python train.py --n_layer=24 --d_model=160 --n_head=5 --n_kv_head=5 --head_dim=32 --d_mlp=640 --vocab_size=2048 --activation="gelu" --norm="layernorm" --norm_place="pre" --norm_eps=1e-05 --positions="alibi" --qk_norm=false --attn_scale=0.177 --bias="none" --tie_embeddings=true --parallel_block=false --init="normal" --init_std_qkv=0.0395 --init_std_o=0.00571 --init_std_up=0.0395 --init_std_down=0.00571 --optimizer="soap_variant" --lr=0.0043 --beta1=0.95 --beta2=0.99 --weight_decay=0.028 --lr_head=0.00843 --grad_clip=2.0 --warmup_steps=200 --schedule="cos" --final_lr_fraction=0.1 --batch_tokens=[32768, 65536, 98304] --seq_len=256 --doc_mask=true --train_tokens=490700000 --steps=8117 --dataset="wikipedia_en"
Each number is 128 + 32 x the weight over the matrix's rms, rounded and kept within 0 to 255. Layers, rows and columns count from 0. Numbers have three digits each.

# down: layer 5 MLP down (transposed), 640x160, rms 0.245, rows 459-501, columns 0-159
# up: layer 5 MLP up, 640x160, rms 0.253, rows 460-501, columns 0-159
down459:128124139180095145161136120178081104110128131098151112192123108145147137155061133080141125106171108103132119105121138157136163093122153111135116107158116173077172111118106113136175091149205090132160091079129066123128132129114115179131135106129153110097107121126150169110160142096141137177110094153151159124090094116126083147160095118089113114126102092176128170099167127128125171076118108117139100180134130117133118189152106128104088152127139140119123133133088118119101039124098177
up460:128100086138145145186032087147146142122107120155119137127120156114095162118100071027121171021152118164159110182187155153113088127177120133108128196119088089208086149132120126190154124100109077116074152167142091170098159173166136151126182066108170138126121141162117103125094188129124164141151164151150116094110125170136086121117114179135136160084065126110166101102199147083147136164161132116112183128118077137176151119177085118120127154154150086091151114135161107051128140173078132
down460:128139165116123133111155209120090076192141112126153108110135136140149054129114140168161107171123165101129128125123167166123153115091138121174083127106114144143118078102146128063116207124213103136186092075092161142128099137094145136078073142149167179159155120106110138135161078115166145117131091187098118144078136096099153148112155107137128110155154132159088151091052147147117115105120082120116106150104154097076097079097160093134114123118075122178093127188096155171091123129178108
up461:111111123118136115113110172085115168150143120181138072100135138153109114112108092138159129133102151128121148082169154136139099155209109145125068149165146086153104173179057162169088145082188117118076123118067190141120175129106092169104096145108155164105183126240143121151107087034177102135179115123114080167148118135177106090143111153102156137134143121111170061099100141080119143108147140128122120126160179102137107071099156114141121170127103094173188111134107116123190169146162084
down461:152156118099117075157175070165164126117161139146147134143133101075117117137177114156135116135135095143123088186089133176121112073138190097123141088080131175091126138114188143130154107145084136118159106168141140118128130112154177096134157158189110087126128158062102054162141159108138166130081165126130082075079097152097099142141179084131163100135123160112131170151082071146095111177100108110088124136136107147104109148134148178120166112137143111101088130121144148139126110122119125
up462:140119114160172127166095080108080106140111110048128174095135117052092118149173129104103145161090142145080086158051099115176150065149114139134165174067161138170146134102128079159145116211158165143106141117074184117121103164132141101112138100148128108153149202108155165172098085107133112140178104149177129133097142149145132120112174134133123141084151120130130098201150163087142138138185118143108084138120125141128115139110150140107173070139121136119129138114099110079189151138118144
down462:114097157120116089104100197120134151083150157134110103120098189153127182125106131154158105096121149164099140134122128152088148178130167074139108120131078143114152149139093160080072138080179040165119084137117093124112120090119112173092168123127097143117129084077096084098179155179135072108126117107120161111174146078120162051113092136094140129160112120133151152094121135141122112100105109067163153115145096137172155124172085119172088170111147130168121114104152138145118116106158142
up463:124172185156083120084124136147090131126154170109140173104152167099164135088119146093162173096087161096086083088165181126209073095085143129133107134098106127096115144081130113130056154155091139166143046113145148139107133087141148125136168186128135077117157087145112087149164109162115130130118115144136108075108161098127151129192123087114203136148154163133112142120111164092139152142111197146120129158122045113111129124090144115110104136130148057099154134125121106149135090165163102
down463:136102095085140152145106134084125117132059117155132105163095063140093087141132104180078104152160121134164147137102142146129142086131150139123121151118152116117167113149098134097147099122116148101111152137142107122168115176158113120165107124186127185150137153133136107097056114102140132179177103109129142187126085175094144138110155136119158144075136130168097093154164146098126088136139105143123132124130194129164135113117082141133205048125072163154122137151152123125134151118129139
up464:144135144158173125145181188123106154084154041145125144089118190166091123195100121104096166093151097137160164049112139174111149156142148156171143179103153093109082171127087142126128095137112112104163159135120101140094129135188119096166133154130077152129109097074172125113190023095123112145092094075192139214051139103066189163160077101100052129127138142128174110094156089152150118144115081138128155151066175118157161154116144167120148155180146165101091147127123157167086146126162085
down464:130145171145147070067107135200121156172125189068125103130098064085129141070134110099196144145166182068162125136121122109087142132098087094140137112113175120113134102137145101128116150070086140134124064104148085073103181085095150159151126101176173121129142131167128109138050160117154152141166171187051148047077108139160077139152125174094181139116124194151127113140064127172078142111110194095105062171160101107114119131089132084190091069116129132139118099129092157102174127171144144
up465:162165134148146155091133118085128136132096110116177129123148088093104185166146067217173163084089104154117136152136148108082157099123127123154154129175134110140126142047115144183124097128108070122146178134107121105147116164085130110154174146130202086127066140096152159117120161115117141171140139146123159098098153143103117145144142160081082098119160160160162087157178147072130134203141114065082093155120165158103114166085126190166159159135122106078088134118126158100146071114098140
down465:074082132147117126176087133161131128080186132100147138163139161124116121134056122074089135158119147114118162167130109136164132151175171163121078105110119139150162128194107128084096116126144135138124115135121147121105123112138105085113127088081128155093216127151107111083180122112111104072125109145075143140157134116116114088112147173180143131160096118112156161139083210150133156070160138090164175087141073116100137142177143080083145173137137114156167156158128116149144181140110131
up466:124100131113204137147121103101150174156119142137165110150124144131098163151078116165113182111095131134139170089107177138128142111116107102124132090142119120120148150097177096123132136130139164090159140129086116121108156108203056112062132119128129122178125105162142076145111086161169129173032112145165144138111131113135214121119157182118100126122043139189141165092102123163191178122051137126119140100082118145127167147100144179139185128134133151119107065147109156150180217103173115
down466:149114117147068120097119124143110143117128131098143096050106109121121099085125133098141120078154134111088111137170073142115072143131124198119109148098114135143138115147145156169155100164132109170118115082187136172143084141079124119155096125209167116110155121147120220115105164121127165151196174097081109157124097109080115115110156101114109104173137090088140090189113083078123142128136158136174138143114133139148107146100139132091100097115143159145134142153123142159115102179090158
up467:144136094106070170144045142113138137125107122136124174105141120178142134152109127085128115187157133147151129129149133096105138131056134135159098135106096066149067175146142185122111107115118051149162087172140118154162147166091131133158120122136088145146142183100116095188116096081101155130123160117129134084132139114155166133088109163158120186131075157120097119135103145140127131086115116135114111105106112226152156104119148101091138160090144117151092134129156111108138168176166141
down467:090136137148132099087211146132108116116140126111117155141151138069116102154095120189154151088144147132107103116183182134131169143138140103075170089106174216116190110077101091144143118141155150117095147118109117169098102068147135093150091173135146096127101138101173158129146114160168142130103111111093134139131158144118069126158121158151127127131127109153151135059114170142153158127152132077088143156103089091093098168126107160102164136089137128137131150138112115123146135066098183
up468:169130109127162101162111091152152100084196171037080123101188226132176147145164139180134134139161141121110096116151148122160118171141155167152094142115145134138143111162129069160094171144081124151096141091103130110164123101144117124071100115104161124108154116107115065110105089109195101118165118158148118158100139090103104150108132117205160094138181115114106117159115120126065168128114111121129164121136072169114154134082091190101216056135152129116143126140130161132124117177152120
down468:087115104135151118116137113107146192084154102132077153121153080135123139123121136083174190161063101165148129127140117116149157113143084113103149137143157127110169119095077140165069106176118071179141080154111162149177134075154070150109118162120125042060152167120134100122108145152122152083103150093063101062089148157120191115124134130171080125154104103201111137150088160118157156116178142166142082123183157123160144102130181120081122191063156132146124120130178146153108180105093120
up469:151095123114106159065130090173124112086077135149122170181092132044111122161137100121126089125145123113183147186131115115152130093129130087128110130115157139090137109169111160084127144169112130209174129103110164141146127122132152141120167116151114125112124141147132085129162135157137064167207102114100137125115151142116082130116106074156194138133134149100149175087131107125133086134139110077178116144120151121181089124101113128080121124127092115113169153153175168081085114180127160
down469:103201148103135122141131149127163171160161124128131151087138119138112129102162123146138126122097153116100122091121157140130127185158138155155104107136122088127099154067130099181103094062168091091087086140123084108087136133162124121190101147137114132156135111108126145125095142097123136119093119122098162080146065147134174098084157167101142109097132129146096102160123161074098151114122196173091106114126130128136154150150147049165100147114149118143064110144136153122115123143171076
up470:174094150136111111112127161115161122126086102084138189146136103109120180093152192150103063154140147119069137152121125139134139157138109136112166125051195119105156088161131123178149081180115077108142122143102084177147114147085125132106110094122132105136120123106072156184105142146114062150148075140123097141137083110176070111064115201091154164073134150139145197181113181124087124140158068091152111148166255170131054173153098137142098139171125151138094143113105142118061132144124125
down470:083140142115188103153176150110135116093101169136093131167119084108160113140140104163102144187122068164124134165124167069109134107136178162093134149087122072057110112097151162153076129119146085135088143134113162146092197124137044122132102116171121153221118193125117099150099111123133098087098079135125124200118105085079150159117071160200046129113106062157167119136176081116076093180083111126130144188177128166134128180120137159040077148076053160142129127153103101147160083097141118
up471:133124188135123118142135137166175142161109204115139083094067193139160079133096110154112116126107224124136134120144224175116174164094131078120177146106114167132191120123126148132151087142107071126144180159120127172153115121139100099099113136167084102150110059135116151163077055110104060181153155156146129126137123113153136129082094184074157105127124184142124117144119172132142101100100146053152110141096173144099134111149170116153180109145114113120114057122109128104046045155167163
down471:119115062096082125168089173101118158134109088138115149137142129117123154101130068164133103095150026121101156126138131129130127055102119149132077130136121114165097091172148117120115168114160147176138099093151155105174117080092145177152111087042160105136146136082133084085196125119142142118080090140118126100132114146124145148135151126192092155127124140113099055107146102105103183160132181116148184095124090115143132124139100132082111128159138131102093153048178116128101157142073099
up472:101109173138169146144132086144188128130111129145128151109091137059107121173083138139124115139138132085103109130090108130142144112140138112101151132118114148057117136146179142115120085114086119159142111102105117136123118159114152136122121110152176167147092046167167126138125115118149168123121128132103209147106126114147113133172125114104177157040188082095123085153150115112074100152121108126168193138098118132076153115181196114162100119149185131145132121101162102119084100116164157
down472:142129099118115117126122175102046128146137088116145161130158090156165109086206127124110125137089095145137112167136123132112100092156123143149113104156135137198153118107102102165118136154146144126129142113139143151105096100156139098166143108092124104137173169125145124140145129177139138117160138116196083111101124179090122110094150149165115090167099127165073185105130140148136145120081144142122111079095120138194135177114076133133132130178088157168103101180099103126186154148165124
up473:088180107140113091130069022087138171161158192122134086105137130178135152129173170128087112151114140125097132099145111164119145101126119122130154104105143108126078123079204120170216137174102124175149126102158128148080105180150111178128123174106138093163137123109136109129162146161136073073145159075155115097090119160170096139125095111127093095110132097135120074160096106113136191082111107188216105110106135154103181141130065133124219167129110164161104163067128151162148173143136151
down473:103168113116138100148175126159159073115182106139078114081111128145119159152068161086089159132114156088191172124066150117105102105115170150180127102113187121200152141115116148110135136136163103093122100081148138164189087166104107092183215159013136147161161135128173075105188108119201132181140077155098075113152096192073142087067179156081120138156151131126168174089114155112155125085144193146154158150105185130113131131117133097146131144116055105124131149083099118168097145187100133
up474:169173134102156106150146120147125188113180108159096137104173102125062146131120146138162179132160151070144143107159137144120050103103149074137122090178127079124126092077170106124084101126135110119121152143145133128125095099123058129129156113121084159112082098142090154071145118125162161141109210101055113187133134063132121136121094157130185121171134152103098149150078120121158156108183152192122107139112142105157167032111142143165156133165212115073143145127142179106086150122091156
down474:090081100183106196086156114077149126124139129119175121094120155095169118137136102145149107110117096157114137172180148100146184105152121160152073108089164175117141134120152117155172121114130111166171115138162114152090195090115165163125078173086160068154138142214152153184085165108165172107135089175211127081117142140200125146145098176154097119133105109161141118070176121122098160141120118141101113109133154138097090101078133135094107126070054144173149086109107103137145129158097105
up475:153118160091142098108133098123065108137069095135063066102123116122183117145119137141157117123102126158136071154189138096106090141154147156135171139173111134135103135125115128133172153192160161151143117163122130133115096129115138102118149088093175139124154118071139114067099103147136138115141148157127076123099164129098147119194113112148101111130182097119168172126132127126051145150138150145134115124147118180158116138104142044102125123176184106112141104139161056152105121198148150
down475:121137130116124123119104146127157118143146147095093112150116137127088122119152120167142130150143113116162130124154131199160148113087101093071064118111119094170105130138127151118084094124094086093085071131118149107125112124162110108085164183153146071122127160157138029145044160084172138162058163151087180188086110133149144071134106160133152141136129176131136079140148182160138101118122101126116167100121107090090154126116120161137089121100138138137134147139128151095166126121100120
up476:113159155163169134143179144104112150127172137105135146072164152104147041095123151151096155101177137082104070163172119123086083152190106136132070165106082196101130136114144101125162115081206134094083120142021188095145116148126128069118191108169130066167134158175151145152121140164132151088144158134116102108138108117134059161146128124071140156114076139123159111122111103140109090172130154100151130109114161077089117143123134182146165120102154060091153150174085100159100143156211153
down476:175085134071145080075058094107121125156064097129127087167091122111168145146120121077163172112121132157178162099110124114240167107111119156105133151120197087135106100120132106128130137107100127099161145138179099129135156167172081185122124187082149131123107118151106164111161138132129106164136151115153154155064124120145139133080104090118098115092176097135106155150130127144128094122104161127184120131122084146211106121078102106080163179131113172098145149079147135124085090116100109
up477:097149178133124127162114135174135127131117111117143141097068116146210196132121145164111108090150140105126170100112142146096120083088065108137111071113124146122149155139175147123143139139127089160125093112062106117104128072171108180125059141080185124083117138116117155106079128098110130153120100193099097161151165119125104181088158126124061097100091112132081166149129156152082146149135114175113158152153136157174130192127135139112167172060143114113162174151164169141114063077137137
down477:179088119119100129110079130139144186153102122133139131166156151122160104131131125088158126101136147130139123111155144136177146132133140147120087179169146151163085132108138041145139103163086162113162153111159142148166109162102137143086130118200058132155132082164114114154166077122149112114142175070190135084140103122136186132141130203121180122159130134125206158112094143129096118081086142090110116116149154089143175127151096112153112134156112156121139111110093100127089178162123096
up478:113062149125086138119112133094152134107101123144101143095109132140080155191118119093101124093131139140161106162118118086061134089115082146131192105129115095136175184163171131121109027116110117087090181129115182165156090173129098092061065119122149141167139106109203137122139177222128133077153109125159093173151130113173120121098082125180105158132161169081104108115130123102122125126137104131135057147181114149132141138125117101123124136170162138159119117034115209132105080115089117
down478:151199084138137145149143098106098080126190081074148171114180090097155094090121140210181134157107095150124210089146140144168120176130153082119126089113143151146096151118113125140187166130082129148133114107141139090163213145138118123168190176158132107174085119132153136107133083081127104186088139144084147110131116120069174073150183172080161123096155085140119187131111138136137118135110128172113163135103131102149094089121137149123155151152128077116133133157135056116179183194159126
up479:100093124204091131147113102146168138136127119100187158109136174118149152098152126175116056126102117130131111172137119201177132075161160115114094121099151089143107125115083138143082111117141145146188129141155116130105114126135089111158120154174129193092103089110138129130144152095170115186139106126174147153101164153151161118081116142114129200143159121093023171185147107153153113083195072066152156125152169072080179188122110190120127124098132073152142152129076141106091123104127119
down479:104100097093126138175136129097087131102140140204157092136086135147116171124149148075123185165193151130138120157105109119175068145127133177105152158209145103116037162132145118177086161177130182086121138130114148145118107175148132121121085123072138099184094060063154178126157165198178091150097111120140111139089226135070118109149072097091136075061094166082121132124147111146163087138101124145130100124118103172134114091092074091076090156147161121163137120156104117117121108134179166
up480:179158151124132096192158109089116159077154188162134116125106134096133118158099117165120138091094165088124153150152037145188152120116104063120039148190094123177144068175146165188139200080142094100121134103165130129109110090089084103131159088078126126092146171092113147127148147133089073105127131168127127126136082135106090153139178168101165066128125123120100078167143150097116120220096036082120128127110133134193143121171119111141105112127119161091148082161122154097098138155110118
down480:042145088138191135107147139105135093149059149128149097098177201144154114142144181105097114149192121085182100120065145092064090197135108178110128125113218128113137166193044091144113128117148167113131125118103121098177118078113138099167129150100120121147093109162125134163101143156164129048096157136148147115124119154154147101151124123025122186099134171110164199119057119149078152110192176091131090205141129115145108106056153153140145130122123147155073110116167081115144107082125117
up481:128112143140169111180135151128145170144164106119123135098065137114116198136109167092148184124121097086135173177154096142152175125169125102100140093161131080173117134154101118082122171078165143130128153115112126139194160118172165120111093115139085079104149155130106154093152090108109158073137181126118078120095156103181174114070141136130105116158180160104093096135143110099191131071115104124094111154139086089117095139149130099167125138070155171128162148106122177155129182108125079
down481:120110149020110151157171171146194134066133072133123086104082101145087132078127169138137103208131126086094164133146110155206148098147089126116089184150146097110088198127126089110126119062161118161090114107143129104110158133157100145128041123129081100123157146120129099110098178112124121048115036108076182176171162133192115137162188185096114153124090123168146116102135095116164080141084117119146122123202087111086100106124162137146190151073102108135157103122107099143087100144118136
up482:094189132157130170175087135159169107075083118110133121144080080133146100114135096146114125115083130165088062089115158136151083153172063108156175151100116148127083123165187094113152144149146108187169112122154122162150106122104177147116090114022108131173124121094167070120119144143108142119122161111104179075115110124145135135132065116117103109137119076107110155108142115109108125149120122117106110140143070255137163090165126109131148115146121134090101141108127157108133154162132195
down482:148110143133114110134137145132128134133177141157163116078186151181183135129104151119114144134137175054151201128157080131152143140065132187091087108102114090106166115076120171144076112085122151094101126103096118134120140114123088128121159122179121119149110142163104168111129123104125092091116114142146118163165123131120098130126176121137141171104105112132147177098138154151185133133115159113134177105097148069089092145151166118135136107148084112147159117130122112140091135089094104
up483:119126123075163145126087171093131146113112123153163106058117074117143125164162120166126126125133158109158133084175141139091128088144087142148097098187126128105120130180197195088117128114136130155131184147125178132040097127159108098093116135138162088126124106131146190175108102165132068095127118100102068169120148125132152108104096173108141128136132174109062124096109109179102179181142097117147143141143147089089127125104128109146122090130176151109146126142165130141085106128101116
down483:144168195129157067119074077189122066133136151111091096191090140170106138098089132124155139140112128209124110114118098108145124158131160136089106177104129188125174093118097115096139125194118142108119117103163140161144152111127167156150104124162134192124137115137117105138146171109094194165121074149182116154181135144115107144133155085184140148125107092191113103132145081137115076078161149159133155138126134142155134101143138128122140166108102088110110099163102140073142092135149140
up484:131149133134106146103086141125123145136174109129102153072111103105126088142092138154129125079123179135129136097117170096131157137141146151137081080146169161054092142084158127135120139083137142153110120140126097174115170152138152024140110110121144120158149133178058150181070130159162132192081079083153184116118141091142132190172094128077148193115117104148197183196165140127131092139105032165119100124068168097091142119115173119142151130122106122093139161169100090183114098162152122
down484:090099126115130146129105139142119101136096126121119156153148121091084120157162148113084162124160123162157120162113059160121103147171124091144149179152069165178119147172147128201132131099139132163144161149107166125166095126116146170084092084128113138111161122123163097062156124097094157099121168177110143085135070163145083137100128163147133040128105118143113106066100132135145156100164158072084122137132108157131087127129122120130139128148114152164151118132148138094143110194119114
up485:162162131125094148158168155112092127098124104160111155103091101132132211134154123100116155133098105118097145155147062134174094196143162161105170120174142102090104172153110130181129111109113071124137123123147111085144140144163128101164135062146126110127135108170125178100207080121132114113102149131109080125121063106128102131132082149142153130119145148142130091151116187182154184137150103168186144114133184184185168085142143097122091103181104136084149107137110127097124134103136060
down485:129081084082200083135137087151126150068153091156184121129125128133156143101170129122138143138116106127139119097182138162149102097100114153143155155073107141137087077126098163088096121152160113123062128136095133111119140119087096149165136196144097136102140095081100095136127206093153121128141161135146158112068075142141129146103133073106125184121163120185103136076127123099128101185157154148148072105132099153151138183160138095116116107113137112170058132122137147151082126106053132
up486:145197139099137124100058135141139161103123201092131154098116126068172170105116103089091172114104135137127183155085154098105132094135113093112165064138097080189141095117087095148120124151143127094179102078118122139107125123122102176109134146086169166129090112137074129127140185170140136183109089170114112127149160084139147127118177157158143085115110135155150186123137080164176136152120130108125138190101162109109125136149159067075104120144150126090163159145139145192049117126107131
down486:098148184141152081185115152113184127220124143106113077142193116095132134127153103104143153095160151119099113155191092118098096136131173101118133170115166156127128156128184126101145125114089156172161156144101106101107096141104137139118125162159077136141130096080143215155103141090116122094127183130087142154122092115191090084172068061151145140152105151127117136166123175067177127163105164155197186109097133098142138122103095135144099144131143115142166131131099163110106130145136086
up487:162107102109143224147156142142097059139134061139103080116091129144150148103124115174090104141108179127165158116150078159119073141075114119174062109139120103107166156137131123062113125147149178143107145113172089134097097116110131092088067115132087089118133180239093108228160140146118152098146072062096064074113145148132151169108126135128136170132127112164140159175094130115136118173125166150148154120162162116075080089129123094146137178186168167133142150126083153153107118105162101
down487:105174124140125159121176145069132148115080113093111155099176153081140152178128127112151123134114130107091075127088169162088120121156185159117152099113093114177100061049158160107112177174207150117133098137168135129123095111150097185110152125093134111095155128178124134143076158121147182122132074109137164080110097147136121131163094096219140081118102135174054135042114131125132101122128143115136154162091079169122159118150084204136136103147159148135176120170117117153176170159057114
up488:143128166119125145135111183140085153135086137195107085107162122174158120120114084085112140106179137119134174113149168143165126132062162132161113156149120182133144148165097117120139067089174100153116121141097122074093129130135123096103189143092110193141078130141200111140163101116174101142090091127050119112117091178134061136078160097109135147122149130134122142108159198132092088129213114133189141122156163173170141127179134134105096098109151128148107125134173127130123150119105129
down488:123146110143138096101112110136064126089103111109150137157069113096078149118099131138177134151089118114142061187108101144114180142163076125123090089101138117120137107114151082151104172147135153082101131100139146138137125123119138131157113091158181096152137131129096104069130177139106140101183131121153121157143169062081153131156166126153122082125144159104118099160083106140151154116100133129101137123082106084091117137090117108149156166112112115124060186077101100099124125135128135
up489:138125151150125136120145107159145121152160151101145128115134134143158126142127104142219139107147124140081093088156141112153078138107080152223148181114095123091160187118109158098121131098127084186170135104078135105080179151134133131122132123161128161165106111140170122186085125153158115133077096104115180076103079157148170123126104151127156169140099097173082142177086120123108097161098094156126110145118209094100108124079213075144147150073159140107174175104142141138132129134117091
down489:093122085179105125114115137132128116098059132159119103084118136137099139144140134103107134117102098106142145161154090154076130169105163127053094094163147137155072113154150067123118147138111186055152165147158144143176089102118130165136148129127105121104084121149178111097129184127104128144163135135134091144137161109146102157099135115121121076134138156108142175097153135090145157103170105091115134119164108119138142136120123138058127071199118155124130066153122144140116131125132145
up490:113141138111107143093103160152146143088127136118107179190170107077160202151124141110141115138147057180162137120116111108144126145102148156205139145147086105150106134067142099126105160117134166142112107138108078104104168101171183142139169114092154117089152073066135095136104170162142142089118128193172135153125151143147155154089159104159126134062137117169101153159115129109148156082053137141119115125174124132107123100097122106111142150168121137138127134089130145084071104167180129
down490:134103118156127125126122131123125086134126061176152138106123155145116076124175133128137170117112128087070126110156129101178117132140138088083165102119164162125149100105174044151131120142116131117111114164107196144168090130130143115113070093163091122146082165114116179143100011116125110153133078120080110103133121128113074122166123067132137118146127116116128122066175146124080108155163108131157125139077144113135164102181112186121116113123131079120202118134158151162158145097093080
up491:095142126077160120118111130134109171190137099136102134085062099146196125143160116154131133162141146140102125194153164137103123166150143139069117140039108085101106155127103142095151114119055150160108099112081170166128169092156125130127149091089142156141141100137190164109120097099160144124100170147145141095114160095148132091085137135156161139153101107161174079127135179110120149134182152138125074152146123139111171108127131112154132105173155164121129115083107129177074219129126140
down491:160105141145115142177210081123166093067104159102128118173114160135071193135096163120107127139135108111117118073153107135125104131121145169168142097165151159152121124108113139101120109109157113118120151159146103071097098164113110151111119082128124145139107140100105088120133163122150133109112112118113123119149115131094112173111109083098066129122155163099129197141127095175124183080125122121191159097176115114126129127109110109127139153092084093134142161153157088070162064132150117
up492:113089154108193066104159093124170138144092151108197149141137154127174159150127134153158109162172114149191150168178132066137137119149128119101111085126155141143092110129145130110160119168139099094206195079155134119087110073129083057172067115113146109083091106200117113137029139091140075125107099151099069128146113100113050110142109121150152148124140159152144116163124164096174174214109151174106071116149136147162150096140152154168189112106136106170162113183130085111174111146050111
down492:136145118179119165125147140146092074111114091156117155173126152062183122175122126139111136151130116106136177166113090183086072161196188114099105114105111067136173136162082119179106112056073134148084167086110113128081137192122176105117136117163107149103127134149176127090223104144187114165145117107205098096112156122212129122114146127129131185097159109135119073092154166088139181065089147089105130142054132103128156109117114060096125199150108102134114164086161181133154135114132112
up493:072115130151127150123209089151090131128128140085139185119127114133136154153083117105115087178186117183115048169153142118116162191114113105130113114103110086125097164099077123080077105132160156137082161116105150143139118154098148084182120108151073137107151109175092200160084122168115143152116208111146061094134146116137089146131117139121180103157111127057146059148131098174094129146098168144150129128098157129155169157195122148107129174133101149156108065099158073133090108117147061
down493:202164061055124136113104142113160154131148133135100087140125161092094082155141136139115125104118148116155189129109141166130159125156156172155124167105133174142148114131133151155176139138117093137162094119161139136134166123106171097093153116118138120095122134128186141069163112107156123141099126167105213147096145113155169119157109079157141105135164097184113165142131151111178169100131073082128095165138086146152115096126181155139128074102139089172139117175091161120179156158094204
up494:137172155120118134089157071123097166079125152112160129147162238146134128124161099148108127090104147088168127119104159197184121146094126127157092148088118100114104071106155141109108162102138153104105103096163100123098095143124155125142024134139125172108167134152096156090132137121127146140141059147171093116149190136111085122085135177132190075116162083103108073229124118166135168129122131103142105134104136130113099164110126119139171096178112130084116093139168124098068198120167116
down494:127122168115131136110134148141128114161169122193175148125032100118141108150126152171117084093118195163133136109148154093160184148078141113124158180220160083191117139105095122128145120073131116085074167151093178108110077157118139171083120122107152170119132167133080131120131147116103158139132127147114162118167068183093122173039177095161155145128163150152193099110163097101111057114160099084149115103178139125108140070171170065071083143070117131127171107119151060171120128155104112
up495:166174108173107132162165129129123178107062123164129104129104186140180117166131138153154098135090043097113126160100071177123122096154159099065123128116132130109200122138088110115177147089141125178145103122113181164142190099136090129111100117122124108132135129126136142087154070175119122138169136117168103123145052114139145096126086141126102035116074135033115092149147137116121115123225149168107179152128191099138109097181156066151116125106163187180122133113103162161131098138101121
down495:165088130138146156141153129080123064150108107122146151145084126154128067132135133099048192091150151121121110118133170133175147178091130132085151118115121114202095107137157164094149134112081126140155151098085123134117095159115171166189092104112126134145140111177178136143096097168082158099145055162045134182121169094081084146119133107091187138112173171151116126077141091173148171177133111153140122151091142121113190133061130127141101151089133102114130148143158135154127122137141146
up496:074153101167183136159120107139111152173117187133053168079142125120092039077142102115133107080108088164082118227160153165113130148116116076135179104119147107125128157162116151107187138139120155164206142092116066118120172112127132100113119080087135134166095070117169124178127171126115127126109154129111140125141179133134083115130183158094115129136117132154079164119190111163141150182151150094151114081071132205077132151147205109083191110123161126127039184099119116087152156118093042
down496:162145161131147138140107094143099130099134149106108111128100085146144166139066150138114150113159192174147095063116071159115102125101154135130181164127143141130132125115132081152097089145075157188081098144147115106129098158147157103185171161129110097129111110075118142110193087078133130152127097100096076126088133098108143135128156131095190136093096090151105139201153154124158155164067078162133133163153148090143067111166150157159080057114056139226187121183208195168095126110151232
up497:094159090044097136153125096117072163144127209104137185151083130112163142122150118126085103119111073161134095111061084154126165136140083122110114118116130167133099178082129171102175156182097118186130096133131138144071139126159139098167122184130131089132162078133116126074167123085135156142154094119146158176143157115113141103143155134089090148142175161146142147191091114086153125153131172129139049203092081106196190119131214093102149104155135104116110140170063131059154134096146123
down497:131149160168126080130071176109132076070100152166126124161155148171174128167083100125090114142183147091106102063145074082158169143128084165175165149125089089161138159166141128112180154149128135113136108130039086160058089140064172210174126170122124122130133115097137132108153081099104060144150135129137115147120156155151129138101126130106193140080120112163082063132095135179136102133113145087112177097130190091109199063130152129162117143155156127145149134141165105107107121144090037
up498:082142179100041150103131092067115160148160129191171130106165125097121100139103138110101156125150136075170168160092119104095105113114141166119136070153126075137190102114104115137130146107124083154102106144132121167082118104186132128164134143118091078149137086123139160060140110093181142172140164134136132069118153098109132131133139143067130100138139152122145128152078184162160132130135089059124106149196193034092154149136122040087113103123189142133132113164196127114101154141177133
down498:162135089151187093156157143141130125176117150093118116120116145165120137129130173137150073127077113108074111109139180176125134131123128126141084135051070157132118160127162099162138090081128146092135103183109090066133107144063122119118108146118154145112111088142117090136165157150110128114093136114097098129138120117087102124144140095088116125105142115092130120079161073110171151122172164188147149107074088170123081120135041184174184125128113098104097125109136141165179089076101109
up499:096145117112086146135106114141125202116123139068147117136085120092108138127135110139159136145122096153107122111160163152049106154140075143102144144140118073132143166120230153151141081066106128111138093172138121153141112135113106100122101128128166200146175104114128134136081099113079177079099095098148097123126145082140147173120092146141120103091110102129144118145067138127093124165164154102142098109144102104137104142092146160169153089117114147143152103138133143219105142095139141
down499:119165139137162144140135080156091107083114181168122117117148122171146119180149162139149116161126115142086063098115141107174184144153197108060115104129161148126091148055114122137167145123125154121186141067116196156145144111108179123134128165146121122146157158129105182125164116117096090159155166165119098129172105152168150172115140058115146161104118123127116100096192150119160082169072137121132150101095145154128128111125117093110124158123096113146148120137132081061194133114120147
up500:147100165162122134129138162178092170104099160154167137133151118102186075138095092114150163147108061134134147095136140086109101118129121174104123115109125145141127157083121141206160106107143183121110067124123088103126104049156106103177134116122139107103147123092122217127143033185132150127083138102142131078088137104105115133156088101110198145109138099156207050145179123167131106142113180119062158170146142104171119099146139126104104093160105184108161092109164131113104112133153151
down500:145154166118147114142136073081174115102130122091140115109095118162089197117148154173139066124125169099122129111159094181115106103083122141178122124142150130107192094181149124113085155122101132123125175153109196130157142156109099107153126118136172130158115126147164129129137144100099075136111133119099111199164138171174161097138152172098067102087097160059112190123098084080122131121177144125134134131121127146111143166136094173190162144097151120156112121130127127107137090164094091
up501:115177118118112144142146122145127153140180176126137066139167159084130119123095170149089186083110129099095100187060109239104125176133218158167158136079138104111101143114087130193141143113113163099103204067118125100076179135145101154124114101134112118134150096129152174166133113103175171132152161188174126103148122054166109097166118106095103133144108115084118115188105084126110138170129138113155082102097130128135141125180141091132150091112105132152132163138088112126179163121141137
down501:114102147157182123145088145128134091140080110102116139144142116128157149135162091089111085157200128176127144101144178089163117089139083104093102181153132081144096116113136119074149100145144109165147090207115111181119102095088122112131151115082097146137084112082099098144121120098089108156090133072055141115099110180123120134140150165134149099107157128184111112068131154103162149101122080137111146148138155145137116147100131102120109151161109129093139110136113151129077153158143104